From a checkpoint of a small transformer trained on Wikipedia.
Size: 8 layers, width 768, vocabulary 50257, 154M parameters.
Architecture: RMSNorm before each block, learned and rotary positions, no biases in attention or MLP, untied embeddings, capped logits.
Training: a variant of Adam for these matrices, 986M tokens.
Each number is 50 + 10 x the weight over its row's rms, rounded and kept within 0 to 99. Layers, rows and columns count from 0. The size before them is the row's rms in percent of the matrix's.

# down: layer 2 MLP down (transposed), 3072x768, rms 0.0351, rows 340-385, columns 480-527
# gate: layer 2 MLP gate, 3072x768, rms 0.0351, rows 341-386, columns 480-527
# up: layer 2 MLP up, 3072x768, rms 0.0351, rows 341-386, columns 480-527
down340 101:51 38 56 43 49 62 52 38 59 52 44 57 43 31 61 43 50 50 68 40 38 50 45 62 36 47 51 66 52 53 57 39 50 55 41 49 41 57 42 33 66 56 53 41 33 47 59 56
gate341 103:56 52 62 57 41 45 40 58 59 40 36 49 29 47 49 50 56 39 61 64 44 49 44 50 38 40 53 59 56 44 49 50 49 57 53 56 58 61 43 70 47 40 35 50 48 49 52 50
up341 105:50 54 47 43 48 57 32 56 64 33 45 57 40 51 49 65 38 58 50 68 44 55 33 54 34 63 44 64 44 64 49 52 31 40 47 46 49 64 48 71 55 47 29 64 58 65 63 53
down341 103:52 52 46 42 64 40 44 53 43 50 52 55 38 45 63 69 57 76 42 55 47 73 37 32 48 57 39 64 36 51 45 41 39 54 47 52 44 51 49 50 60 54 45 71 62 55 53 48
gate342 099:73 52 46 52 45 49 34 51 32 33 44 49 37 55 50 41 57 32 40 48 27 61 58 40 53 38 27 42 44 63 53 41 57 55 46 54 52 60 53 53 47 65 49 62 42 47 57 59
up342 094:68 57 67 40 41 46 60 46 49 41 61 46 51 55 40 44 44 54 47 73 52 46 42 25 41 41 43 55 44 52 46 65 50 63 69 56 45 56 56 58 33 60 53 36 54 45 63 51
down342 096:55 43 36 48 38 52 49 50 62 48 69 55 39 45 34 37 50 59 80 36 58 39 51 49 65 43 46 75 51 52 42 43 60 60 66 54 48 56 64 42 45 61 55 37 59 48 68 40
gate343 106:27 53 47 47 49 37 67 42 44 53 47 40 54 61 54 35 39 50 44 56 66 46 59 51 40 44 55 61 36 41 30 55 31 52 41 54 35 53 56 61 41 42 65 55 35 36 41 60
up343 098:65 53 45 55 33 55 48 48 62 47 41 49 38 55 71 45 48 45 42 57 52 41 45 47 54 61 48 38 46 41 64 50 53 51 39 65 50 40 51 44 59 41 48 50 45 67 52 26
down343 097:50 62 68 54 59 29 40 41 56 41 60 61 36 54 60 44 39 35 47 54 71 24 54 37 54 57 60 43 45 51 41 39 63 69 53 56 42 55 59 58 32 45 63 48 36 51 32 33
gate344 100:46 75 46 64 59 41 32 53 55 55 49 49 55 59 48 60 44 56 67 61 54 42 47 79 62 42 50 56 40 42 51 58 70 41 43 40 54 56 54 54 52 35 55 51 32 35 47 52
up344 097:68 51 50 42 63 48 30 45 48 50 57 65 45 40 50 42 47 44 60 38 61 56 58 62 52 39 40 68 49 29 49 54 43 40 58 46 42 29 61 46 58 40 70 38 40 46 49 47
down344 094:47 52 50 38 56 74 37 43 39 60 47 55 41 55 45 44 47 49 65 54 46 55 54 59 46 54 36 52 48 49 47 48 40 48 63 57 43 27 42 53 56 46 65 47 44 51 62 52
gate345 095:30 54 61 72 48 47 59 46 48 55 64 68 53 48 39 33 27 48 54 48 44 50 57 44 47 43 50 37 41 57 41 43 49 53 60 43 58 59 37 48 58 42 28 68 54 42 49 38
up345 094:41 39 57 53 54 54 51 39 63 49 58 29 55 62 55 60 59 45 47 54 65 41 52 56 48 43 46 53 68 46 59 50 48 45 47 53 72 59 35 53 64 48 47 54 50 49 43 57
down345 098:49 48 52 62 42 48 57 49 48 32 53 41 60 35 42 61 33 61 61 49 58 51 40 43 35 56 51 59 25 46 51 47 68 38 45 42 44 46 64 46 36 51 55 54 44 48 46 45
gate346 095:40 39 43 51 68 47 55 48 45 61 36 38 54 45 58 41 50 81 65 53 36 49 69 73 46 52 40 71 37 40 52 37 62 55 41 43 54 52 51 48 59 64 53 65 41 51 57 48
up346 097:40 38 62 46 46 58 44 52 43 54 58 41 58 58 62 34 28 31 56 47 62 51 65 73 41 60 40 45 52 57 44 63 54 50 50 46 52 52 43 53 52 44 58 46 64 40 30 38
down346 097:41 48 52 42 58 54 37 47 45 37 54 42 56 56 56 41 27 30 60 41 53 67 48 60 39 47 38 35 41 58 57 37 36 54 48 53 57 54 41 68 53 59 61 51 51 52 35 55
gate347 107:60 62 50 53 43 40 57 52 49 42 59 48 41 54 35 61 47 54 69 62 52 47 64 46 39 57 46 69 43 52 58 50 44 55 42 52 76 81 63 51 48 51 58 58 56 45 42 49
up347 110:54 58 54 60 60 56 38 58 60 54 52 57 53 58 45 46 72 46 51 46 33 54 52 46 31 52 38 52 62 43 47 63 50 53 51 42 49 52 48 43 43 44 40 49 58 63 53 49
down347 102:40 65 64 47 40 38 32 41 69 50 47 56 33 58 49 53 53 46 53 67 46 52 45 37 61 38 57 54 59 58 70 41 35 64 48 56 37 58 49 61 40 44 44 64 61 59 45 35
gate348 104:55 42 61 43 37 42 44 46 76 51 52 34 63 60 33 57 40 43 54 63 63 50 46 56 71 38 47 48 50 42 52 31 56 57 60 49 55 44 63 48 47 23 67 39 50 41 58 64
up348 105:43 55 41 51 47 55 69 58 33 45 55 46 51 58 51 38 67 23 48 34 45 47 51 42 50 34 50 36 60 51 37 70 42 35 27 35 58 53 51 50 51 62 46 56 41 47 42 39
down348 103:62 53 43 54 46 48 52 53 35 63 48 43 51 44 38 54 56 23 58 46 55 66 44 35 60 35 43 40 60 66 35 38 43 54 38 58 60 47 39 74 14 66 67 36 50 53 49 39
gate349 111:59 55 66 78 46 48 51 52 53 53 52 62 57 58 35 45 48 58 48 53 46 57 45 71 50 59 31 46 57 48 42 62 38 41 35 57 60 53 49 54 42 37 57 66 41 53 50 51
up349 106:52 61 53 49 49 70 52 48 37 58 56 49 49 61 48 62 46 46 59 42 38 46 45 36 53 38 56 63 44 49 31 43 45 48 36 48 41 60 40 50 34 56 39 37 54 61 45 35
down349 103:47 57 42 50 49 56 63 56 51 60 54 55 54 45 59 46 48 37 50 63 41 33 53 39 55 48 61 50 60 58 61 44 52 47 50 70 34 41 35 53 44 40 55 52 59 47 44 46
gate350 101:51 40 49 73 60 33 37 59 40 44 51 58 54 53 45 30 49 37 46 58 42 52 70 49 44 46 61 45 60 47 41 33 44 42 36 59 31 36 44 45 43 49 48 39 20 38 42 41
up350 103:66 46 42 52 50 52 33 52 48 50 62 61 54 51 66 64 38 66 34 37 53 63 43 55 55 42 43 58 38 67 60 46 41 48 39 60 33 61 37 46 60 60 58 36 65 50 46 51
down350 101:78 70 47 42 49 43 52 59 51 43 48 51 45 58 51 51 44 48 43 43 72 43 47 54 37 44 45 38 62 59 46 46 56 55 48 50 54 77 42 53 74 39 43 50 48 47 58 55
gate351 100:41 65 41 47 49 37 49 60 62 57 66 54 40 46 56 48 68 38 57 47 71 70 55 49 63 55 37 66 77 41 64 41 60 54 37 59 40 42 59 34 57 32 37 38 42 52 48 52
up351 103:77 39 53 48 61 48 55 55 35 53 52 81 53 64 49 31 48 40 38 25 46 53 59 47 63 50 44 40 54 51 46 65 68 48 52 58 54 45 37 39 44 41 53 37 46 54 53 41
down351 101:82 53 48 60 38 42 61 49 48 35 59 70 46 57 72 51 49 37 40 39 42 49 47 46 51 63 39 42 40 51 35 55 62 47 43 59 44 47 40 45 49 42 31 44 44 41 32 55
gate352 092:47 44 41 43 50 50 40 41 54 47 58 55 56 58 37 38 36 58 57 40 45 42 51 57 45 38 46 35 55 58 33 32 46 42 46 44 64 64 47 63 64 48 45 52 44 59 51 52
up352 092:57 47 53 60 37 51 46 71 48 41 53 65 60 64 53 41 38 51 60 47 47 41 66 51 53 60 33 41 52 54 52 41 41 37 42 61 43 43 35 57 54 54 59 52 48 48 36 52
down352 089:40 61 46 38 60 37 52 50 47 45 63 57 46 53 40 55 47 49 51 43 46 45 60 48 68 44 54 54 50 51 57 64 50 42 41 46 62 60 50 44 42 50 47 46 54 42 50 53
gate353 101:36 49 47 68 39 43 41 49 46 30 50 48 41 40 43 37 34 51 37 36 51 49 55 43 50 41 46 48 54 52 45 37 42 57 53 61 47 57 57 35 62 48 35 72 51 62 64 57
up353 103:49 67 54 59 51 56 54 45 38 47 35 52 55 52 41 55 42 54 50 76 62 49 20 36 56 55 60 63 36 46 51 47 59 57 52 49 68 51 60 34 71 46 37 36 60 53 58 51
down353 102:50 57 53 59 63 34 53 37 63 45 49 55 28 00 57 68 68 56 45 71 45 48 45 25 52 42 27 67 53 67 50 50 60 59 52 49 61 57 60 56 41 53 55 74 64 54 45 50
gate354 111:41 53 50 49 58 40 59 47 55 53 59 52 46 48 47 62 73 75 46 57 60 49 36 56 52 62 46 55 49 34 62 35 36 48 45 47 50 48 54 46 42 52 38 52 45 43 52 50
up354 110:55 68 61 42 60 48 70 51 38 59 57 41 62 69 49 47 58 35 55 37 58 31 53 69 63 56 59 40 45 36 42 62 37 31 66 36 53 56 43 50 75 59 43 61 64 40 45 52
down354 108:52 49 61 59 57 32 49 64 40 46 58 55 61 49 55 67 64 44 40 43 69 61 57 46 66 46 38 54 45 52 70 40 50 43 36 30 48 40 44 35 59 57 52 45 48 39 62 35
gate355 103:49 67 47 61 41 43 60 49 43 40 40 49 27 66 37 48 32 28 56 51 48 36 47 44 62 48 43 46 49 45 43 34 45 36 38 64 55 68 53 65 58 39 54 36 33 46 65 49
up355 095:47 43 60 55 47 31 38 47 54 69 52 45 47 46 66 40 63 57 40 46 51 40 47 67 39 53 52 45 61 45 57 53 43 48 47 37 50 43 70 48 49 41 43 57 62 30 32 38
down355 100:39 50 43 33 47 33 43 60 64 50 40 31 50 50 41 28 57 26 77 58 52 33 41 61 40 41 62 32 57 57 44 40 45 36 39 71 78 56 78 39 39 49 35 45 52 39 46 47
gate356 097:38 47 61 45 45 45 42 45 45 51 55 60 41 55 51 56 43 38 65 65 52 45 46 42 76 44 55 41 42 55 43 41 49 62 41 60 55 71 49 51 44 32 49 49 45 58 56 46
up356 097:50 52 69 55 57 65 55 64 68 57 64 54 43 62 45 59 71 33 49 61 46 54 54 62 60 42 48 58 58 70 50 66 59 73 27 58 73 63 61 58 42 46 68 52 24 55 52 54
down356 097:47 50 60 46 59 47 66 53 42 53 52 57 44 61 51 46 36 58 49 31 61 60 54 62 49 57 51 46 55 55 43 61 57 48 44 46 64 47 53 23 47 43 57 61 50 63 33 63
gate357 102:43 52 35 45 44 57 57 54 60 91 43 50 49 42 51 54 43 47 64 59 55 32 68 48 52 54 39 62 63 40 54 43 41 59 48 68 63 55 45 48 43 46 42 63 51 49 45 50
up357 101:51 34 43 46 63 49 50 52 51 57 54 37 55 39 43 49 54 53 57 51 58 61 61 46 40 45 39 52 45 48 43 39 26 49 58 66 50 48 53 54 62 56 62 50 46 51 49 47
down357 102:64 65 29 47 58 42 60 45 36 43 63 38 54 39 27 40 62 68 56 59 60 57 47 63 57 43 47 53 40 43 47 51 38 55 44 53 64 52 53 49 65 48 44 45 34 41 31 41
gate358 103:54 68 47 52 49 33 63 56 42 62 34 52 43 64 43 54 58 45 42 50 46 19 50 65 54 52 44 42 47 23 68 63 63 47 53 51 78 64 62 71 54 48 37 41 37 59 46 55
up358 102:54 64 50 44 41 30 53 53 54 59 59 56 47 59 44 59 44 56 60 50 53 52 36 46 33 53 49 28 60 59 55 45 50 58 50 67 46 41 23 66 48 46 61 44 51 52 45 29
down358 101:39 45 34 50 37 55 46 52 58 51 31 57 51 42 55 58 47 53 63 46 48 41 24 61 40 50 42 61 51 42 37 69 55 40 55 41 46 58 36 76 52 46 21 45 44 42 56 50
gate359 102:50 52 46 60 46 44 39 45 64 46 41 52 61 61 51 63 44 44 40 46 70 39 64 41 57 49 60 43 54 35 45 53 62 62 60 42 49 60 53 52 41 47 60 58 45 51 64 25
up359 105:45 37 57 61 45 60 62 56 39 57 57 52 43 59 45 36 59 56 49 50 51 52 50 47 46 55 47 20 35 51 49 40 64 55 56 52 55 60 44 28 70 57 47 59 51 44 54 49
down359 104:42 55 51 56 55 46 57 33 46 30 64 63 49 45 54 51 58 60 63 36 53 48 59 50 48 46 46 62 57 44 56 51 59 61 39 57 62 44 47 59 43 58 53 29 60 36 61 43
gate360 107:52 55 46 35 67 47 49 46 51 48 55 43 32 47 43 40 45 49 45 49 46 56 57 56 61 58 43 24 54 38 51 47 40 36 34 53 55 55 57 53 62 60 48 46 48 41 47 35
up360 101:32 57 34 46 34 51 57 47 60 54 73 47 57 62 44 50 55 43 53 43 28 30 55 59 41 71 59 47 55 48 48 54 53 40 62 56 51 36 52 61 49 42 68 41 52 59 49 60
down360 104:50 61 50 67 51 51 52 42 54 57 43 55 52 69 53 58 53 46 46 50 33 51 36 51 50 41 62 43 64 51 37 51 74 45 54 58 45 38 49 56 58 61 52 40 60 46 53 60
gate361 107:52 69 56 42 54 54 34 24 56 64 51 54 40 55 43 53 43 57 67 59 55 54 51 70 65 51 55 59 47 42 56 57 69 42 69 59 53 47 36 45 58 34 56 35 37 49 52 50
up361 098:60 57 35 53 52 67 58 57 41 44 42 69 55 57 61 36 63 58 48 38 37 39 68 52 52 35 36 36 55 46 47 70 70 58 58 40 54 57 52 62 70 41 58 45 59 62 68 52
down361 099:51 37 53 45 37 52 52 45 51 46 48 57 49 55 70 43 44 69 49 42 54 30 50 46 55 48 41 47 37 49 67 74 55 50 46 52 49 64 44 49 50 60 45 60 68 38 47 44
gate362 093:46 47 48 50 53 49 52 36 45 49 49 55 51 52 62 55 54 65 45 52 64 43 69 36 60 43 62 39 58 37 51 49 41 62 56 38 44 47 46 52 58 52 51 66 57 48 47 43
up362 096:45 47 43 38 50 44 57 50 50 51 26 61 58 39 42 43 66 38 58 56 59 41 41 64 56 43 67 49 60 50 62 53 40 26 59 52 45 53 55 31 50 53 57 71 50 56 50 61
down362 098:44 36 46 54 50 49 53 41 50 61 42 48 45 38 38 58 62 56 59 52 44 30 61 57 60 60 47 52 51 65 46 56 36 56 50 69 59 44 63 59 67 34 60 56 40 53 67 61
gate363 099:56 32 53 61 55 37 54 38 63 62 32 56 55 49 53 54 69 42 61 55 74 44 52 60 58 61 44 60 52 43 39 43 65 56 48 56 61 68 52 54 53 46 45 46 47 43 56 53
up363 096:47 40 50 54 62 49 46 47 45 52 64 66 58 32 58 56 52 52 42 34 57 45 47 36 61 52 50 60 63 46 52 54 64 41 45 39 65 45 65 37 50 46 54 54 68 48 78 34
down363 099:66 43 52 33 47 48 59 45 50 52 63 48 47 46 43 43 50 56 37 40 38 43 26 61 49 60 49 45 49 43 58 62 46 49 41 32 60 62 57 53 48 48 52 41 52 43 53 40
gate364 097:51 55 41 64 46 50 40 56 44 36 60 46 58 47 24 36 40 43 45 47 52 48 68 64 57 59 39 50 40 51 38 51 55 53 56 58 53 49 51 54 51 59 41 53 44 52 43 43
up364 099:45 54 52 43 48 53 51 52 48 68 50 72 37 46 54 45 40 54 61 59 56 41 32 52 59 42 66 42 66 44 44 44 46 68 47 31 38 40 47 41 74 58 59 44 65 54 47 47
down364 094:49 51 47 50 55 55 33 64 54 49 51 55 43 46 41 56 35 54 42 30 30 66 48 46 45 39 62 49 41 35 52 38 52 52 43 59 39 45 52 50 34 62 41 42 61 34 45 57
gate365 094:30 67 39 36 58 44 60 51 33 45 58 46 29 45 52 39 61 65 27 23 58 43 46 57 41 43 54 33 48 49 63 58 54 54 42 41 57 57 59 55 54 40 41 63 51 51 39 51
up365 099:61 49 46 37 50 48 49 50 47 53 34 41 42 41 24 30 51 52 49 43 43 28 44 63 73 52 47 55 43 48 53 40 73 60 60 62 54 49 46 42 65 65 58 64 53 52 52 33
down365 093:46 50 48 31 54 54 51 57 57 59 44 59 48 44 58 48 39 50 53 35 56 37 53 48 41 51 46 47 50 45 60 53 60 60 51 47 44 45 47 54 26 48 29 68 50 63 65 42
gate366 096:52 44 61 58 48 51 46 49 38 43 47 56 45 52 51 43 69 41 42 47 47 48 57 48 35 39 60 52 51 43 62 37 44 46 54 40 48 68 53 53 43 63 58 52 33 54 79 41
up366 099:58 53 53 36 52 48 43 54 50 40 44 32 43 47 70 64 45 36 62 45 63 37 42 59 55 60 48 51 51 58 39 53 53 44 52 62 64 33 59 57 50 51 53 63 43 60 66 63
down366 098:44 60 48 51 42 38 57 62 47 34 49 55 35 62 43 67 36 56 72 44 48 54 42 53 34 47 51 69 46 45 55 64 61 60 39 59 47 34 56 49 50 49 39 38 48 42 59 43
gate367 098:54 61 35 61 36 39 49 45 51 41 40 45 43 59 63 28 53 39 55 55 56 44 55 50 58 61 42 39 78 45 44 38 42 61 47 32 55 36 50 59 43 42 35 56 49 52 33 40
up367 099:40 46 61 62 56 55 64 50 27 51 39 31 62 46 56 41 57 44 67 64 62 55 50 48 46 36 56 38 58 57 44 51 67 59 49 57 30 44 41 45 46 28 53 66 34 42 44 37
down367 100:35 34 35 63 58 54 73 52 32 54 49 30 45 45 46 63 64 54 58 49 47 53 46 53 63 63 36 31 42 46 36 52 53 35 62 48 39 43 31 48 37 32 52 61 29 42 46 43
gate368 096:31 37 73 44 47 50 65 56 54 53 28 57 45 36 39 56 62 59 59 57 63 33 66 51 49 52 64 56 55 53 49 20 59 44 48 45 49 65 50 36 49 48 51 58 52 49 50 43
up368 096:63 57 29 53 47 53 26 45 71 20 52 74 47 61 49 59 56 62 70 49 60 32 45 47 53 53 52 67 49 51 46 37 61 43 50 58 45 44 72 52 40 22 64 47 48 62 63 49
down368 092:57 55 39 54 26 52 34 63 63 54 38 58 45 64 63 36 61 41 54 45 51 38 51 54 48 42 60 59 47 47 45 49 72 52 55 51 42 49 42 53 56 53 46 40 62 53 58 40
gate369 110:47 47 57 40 52 47 40 55 34 59 26 40 50 41 62 54 50 43 53 57 52 40 35 47 54 52 37 56 58 49 52 42 45 46 52 67 39 45 50 44 73 49 50 63 45 43 60 63
up369 106:31 49 46 47 47 39 63 39 64 54 58 50 57 57 54 64 49 66 68 51 76 48 48 40 47 52 53 44 54 30 51 38 47 57 58 51 45 50 44 47 40 66 47 49 45 55 62 54
down369 107:50 49 52 44 47 37 34 45 72 44 70 39 58 54 48 49 64 60 41 34 67 60 60 44 59 48 67 41 60 58 63 33 46 62 39 38 48 37 28 53 48 57 50 45 48 39 39 62
gate370 097:40 44 54 46 39 42 60 52 39 52 41 38 40 46 40 35 59 47 43 44 61 40 31 54 52 36 37 56 41 47 59 37 50 53 45 46 52 52 57 58 47 56 26 59 36 50 45 46
up370 093:51 43 45 66 31 65 47 56 39 44 54 46 55 46 45 53 58 71 27 39 59 46 37 71 43 48 51 55 52 70 57 56 58 67 51 46 63 53 40 46 56 45 44 63 42 65 62 39
down370 095:71 36 45 50 48 65 53 51 37 49 41 50 65 44 42 33 43 46 51 43 55 47 45 54 43 56 45 43 40 48 69 70 43 42 47 41 59 64 29 44 36 36 47 47 60 54 44 46
gate371 096:37 46 68 36 63 50 67 69 52 44 52 46 52 50 41 39 43 43 49 48 49 33 44 60 50 39 49 37 64 54 47 53 60 50 64 63 63 45 57 48 41 55 63 53 59 48 47 52
up371 096:48 24 47 32 48 63 43 53 42 61 52 51 54 46 60 60 35 61 71 61 49 44 50 49 67 56 41 56 49 41 59 69 64 42 39 68 32 48 67 52 48 48 51 53 49 72 51 37
down371 096:50 50 21 38 66 41 42 24 48 62 58 67 54 49 48 58 52 63 58 56 58 66 48 53 63 57 51 54 54 56 52 49 44 47 41 45 50 47 53 63 52 56 44 63 55 42 52 51
gate372 105:61 70 57 40 52 36 49 43 41 55 56 33 36 58 56 45 44 41 39 35 40 60 55 66 51 47 41 37 59 34 56 55 58 49 62 69 58 30 58 47 73 41 47 43 42 61 60 41
up372 107:58 42 59 46 53 63 45 61 31 61 45 52 56 51 53 52 49 55 58 29 46 51 63 48 50 46 43 59 52 48 34 34 24 36 53 61 68 36 49 40 43 52 65 41 42 53 71 26
down372 107:49 54 46 44 50 30 45 54 59 55 45 49 39 46 58 53 60 56 33 59 52 49 41 46 70 59 57 52 54 64 53 40 45 47 56 42 52 48 54 46 45 74 56 42 39 41 54 46
gate373 100:38 50 44 59 45 44 49 32 42 43 69 58 41 42 48 28 61 44 43 51 37 62 69 58 47 58 39 43 70 43 63 51 39 48 59 38 51 50 44 60 50 55 43 37 55 47 49 34
up373 102:52 67 53 48 49 47 49 41 55 59 36 44 46 50 44 37 51 42 35 43 57 57 63 39 60 49 39 53 65 47 57 57 69 49 48 45 56 44 48 39 63 57 44 67 26 56 46 47
down373 097:47 44 34 44 58 53 53 37 61 64 52 65 36 46 50 33 48 47 51 66 57 57 60 62 38 49 57 31 53 59 47 30 48 57 33 60 66 63 57 58 53 44 43 63 27 31 42 61
gate374 103:51 53 40 63 57 51 32 44 53 36 60 48 62 41 53 43 47 40 63 63 63 31 56 38 53 52 58 38 53 63 39 55 38 59 42 38 52 59 47 22 39 55 56 68 49 51 55 41
up374 103:58 45 58 51 41 49 34 54 59 61 64 55 47 49 26 46 42 55 68 39 53 50 52 57 65 53 43 36 59 51 40 49 49 36 46 56 55 57 52 41 52 51 43 44 48 55 48 50
down374 103:54 56 44 41 41 55 63 39 52 47 55 46 47 35 52 47 45 54 57 36 46 43 54 48 37 47 51 50 40 54 44 49 67 40 59 37 60 53 37 51 48 43 54 33 54 61 55 48
gate375 102:45 59 45 49 41 41 39 45 55 55 35 31 36 60 54 44 51 60 45 54 46 57 53 36 75 55 74 46 56 52 53 56 48 57 57 51 58 59 49 54 57 29 47 47 58 57 34 27
up375 103:47 54 25 62 60 52 40 37 51 57 53 66 69 40 75 40 62 58 44 51 58 56 41 48 52 63 53 51 54 44 47 48 54 53 54 56 48 60 49 54 50 65 68 43 40 35 48 58
down375 104:51 22 52 51 49 43 60 61 48 45 49 53 46 67 43 57 70 50 47 51 62 35 61 61 48 53 65 49 47 47 46 37 56 55 53 49 38 61 57 52 60 43 39 62 59 55 47 41
gate376 099:47 46 66 46 46 44 58 60 52 53 46 55 49 52 57 52 72 47 61 57 33 52 63 57 23 52 52 55 62 55 57 62 54 57 30 52 47 55 54 57 68 55 40 65 52 43 43 23
up376 102:48 38 63 64 39 43 49 50 26 53 50 43 65 65 35 34 54 56 46 51 32 61 51 44 46 57 40 40 43 43 42 55 45 60 47 53 27 46 42 46 50 18 39 67 55 59 61 34
down376 104:56 50 41 64 46 36 37 58 34 39 63 65 53 50 38 40 59 62 53 70 53 58 53 43 47 40 67 45 45 60 52 42 45 50 55 63 39 35 50 41 42 51 63 57 51 47 59 57
gate377 101:48 40 70 63 49 55 38 48 47 66 57 43 53 59 59 43 51 49 49 44 52 53 62 55 39 51 50 53 50 34 31 42 51 74 36 38 53 48 64 42 40 54 63 53 57 41 56 59
up377 103:55 45 41 45 49 50 42 52 72 39 51 61 54 53 67 63 36 65 43 51 73 58 48 31 49 54 50 53 49 40 68 60 48 54 45 67 37 31 42 32 67 49 61 52 58 56 50 49
down377 102:57 37 46 54 45 50 46 56 34 48 49 61 54 46 46 59 56 43 43 55 68 40 47 51 51 41 45 49 29 46 47 49 53 52 55 39 50 27 49 31 52 49 42 42 33 54 49 73
gate378 099:51 59 58 36 36 43 47 40 53 46 58 31 47 54 42 56 63 44 52 54 54 45 58 31 63 61 64 50 66 38 62 40 71 47 49 72 67 50 56 62 48 47 77 56 39 54 68 54
up378 097:61 55 51 33 56 36 43 35 39 49 47 39 70 43 39 58 61 36 57 49 52 46 55 29 58 52 56 52 66 48 45 51 66 32 61 75 57 59 41 59 37 66 55 66 50 64 56 63
down378 100:56 57 41 33 55 43 72 49 45 47 50 56 51 49 44 50 46 58 51 43 40 55 36 33 58 58 49 46 51 49 52 47 60 55 66 67 46 46 37 67 41 71 55 48 42 31 56 50
gate379 096:46 53 48 50 51 40 59 52 44 54 54 47 68 38 55 71 59 40 74 47 63 42 50 63 46 52 36 52 45 59 55 48 40 41 40 28 46 55 53 52 35 40 41 68 60 57 63 44
up379 097:44 63 75 40 62 44 51 70 59 63 20 50 11 49 47 38 68 65 53 37 55 51 55 61 44 58 58 53 56 50 48 51 64 53 44 49 45 43 67 40 57 47 40 55 57 38 45 48
down379 099:45 41 44 28 46 57 30 53 61 59 62 42 42 92 48 58 28 54 59 32 49 47 51 52 27 49 60 59 61 60 31 43 63 61 48 74 57 42 47 51 49 63 49 64 42 49 57 51
gate380 102:37 45 58 72 56 41 60 38 56 57 52 43 43 69 40 41 72 33 45 37 57 51 43 59 47 40 50 69 44 67 50 49 50 39 37 60 37 41 61 57 57 38 50 60 44 43 44 48
up380 100:48 45 37 53 46 50 49 42 82 60 29 69 58 53 51 48 48 52 56 35 73 48 22 59 55 63 62 61 52 46 49 40 50 46 38 57 54 55 38 43 71 58 44 41 51 51 55 41
down380 097:68 49 69 51 38 59 40 53 55 39 63 59 56 77 62 53 43 38 60 49 65 56 49 36 52 49 73 51 62 54 47 62 61 33 38 36 55 65 49 44 50 46 42 57 59 33 45 38
gate381 098:55 47 56 61 51 50 44 48 53 53 48 60 53 57 46 53 38 48 48 53 47 51 52 58 62 49 40 41 58 53 48 47 43 65 76 36 38 21 41 44 49 71 46 31 47 43 42 57
up381 097:31 51 43 48 60 40 51 34 52 58 58 60 54 49 58 38 33 45 65 41 54 53 47 38 59 35 46 58 63 63 46 62 33 45 46 43 46 54 37 64 65 64 60 54 52 35 42 54
down381 100:41 47 52 37 46 28 53 45 63 51 50 38 37 43 56 52 77 64 46 50 72 53 48 46 51 52 49 60 50 49 72 64 47 46 34 44 42 48 54 53 50 51 47 33 61 64 32 48
gate382 098:54 46 43 48 51 52 52 54 36 53 56 30 54 45 57 53 48 64 44 44 49 51 73 47 62 46 60 48 26 47 56 88 63 52 57 56 41 53 53 44 46 46 41 48 55 39 53 42
up382 098:29 45 57 51 41 38 47 53 47 63 48 49 38 38 44 50 65 57 51 53 63 46 76 45 52 58 56 51 64 44 62 56 50 53 57 48 41 42 43 63 57 47 53 39 67 43 46 60
down382 098:48 49 56 50 53 47 39 51 41 47 48 40 39 39 40 38 54 46 57 51 47 37 48 57 59 59 54 67 61 47 55 31 51 57 50 46 53 43 55 70 46 46 34 37 62 53 29 62
gate383 108:46 34 60 49 58 45 50 40 51 50 38 54 48 69 47 44 49 74 60 65 60 49 52 53 49 47 60 43 36 47 43 41 53 56 53 58 47 56 54 32 53 39 53 42 39 37 33 59
up383 105:65 46 43 39 40 56 28 49 42 53 39 42 40 33 53 46 45 46 72 46 57 23 41 43 62 72 42 37 59 59 51 44 47 45 48 65 39 51 52 60 66 61 45 38 28 62 38 65
down383 103:51 37 36 59 53 59 54 52 44 48 57 58 31 46 45 39 53 35 67 56 59 41 41 47 48 64 45 47 57 61 47 50 33 61 69 50 33 50 48 78 67 49 39 44 44 63 60 53
gate384 096:59 62 60 52 42 33 50 48 62 48 62 54 27 62 50 59 48 43 54 69 56 38 36 49 37 37 61 48 42 37 62 52 55 51 54 49 54 71 47 60 46 24 47 35 46 43 25 47
up384 093:61 57 45 48 47 47 50 62 46 42 65 66 46 40 46 53 49 56 50 52 57 51 46 25 21 54 33 49 49 41 59 57 67 59 55 58 45 49 68 62 57 37 67 44 44 40 46 46
down384 095:53 35 67 61 60 61 44 46 25 55 39 51 50 57 50 39 42 56 55 33 31 49 50 39 61 43 28 50 43 44 54 51 52 54 45 49 55 37 40 68 39 56 58 45 52 42 33 31
gate385 095:39 53 54 40 47 36 45 45 49 61 58 21 40 50 37 54 58 49 66 50 47 52 42 65 39 58 65 55 41 49 29 47 60 49 26 28 50 53 50 36 41 45 48 33 40 40 43 41
up385 096:46 42 58 38 54 34 32 43 68 42 37 42 50 42 59 64 51 32 31 67 59 46 37 29 46 45 37 48 43 46 24 37 35 38 61 52 62 63 66 51 60 57 48 60 42 63 68 63
down385 096:34 64 56 55 49 50 40 31 40 76 53 48 51 40 65 58 33 50 37 51 42 57 34 55 49 38 52 73 46 44 53 46 37 37 51 56 53 66 47 67 59 49 39 43 47 28 66 54
gate386 095:51 49 33 43 37 47 40 36 49 52 77 41 32 48 47 40 54 39 61 50 58 38 39 62 41 43 42 51 55 48 66 45 59 47 57 47 41 51 58 67 55 38 39 61 61 45 28 69
up386 097:42 40 51 48 38 50 51 51 53 45 52 47 47 33 56 36 30 52 53 55 44 54 80 50 53 76 55 56 65 55 35 46 49 44 40 56 33 59 62 33 37 57 41 54 49 53 53 47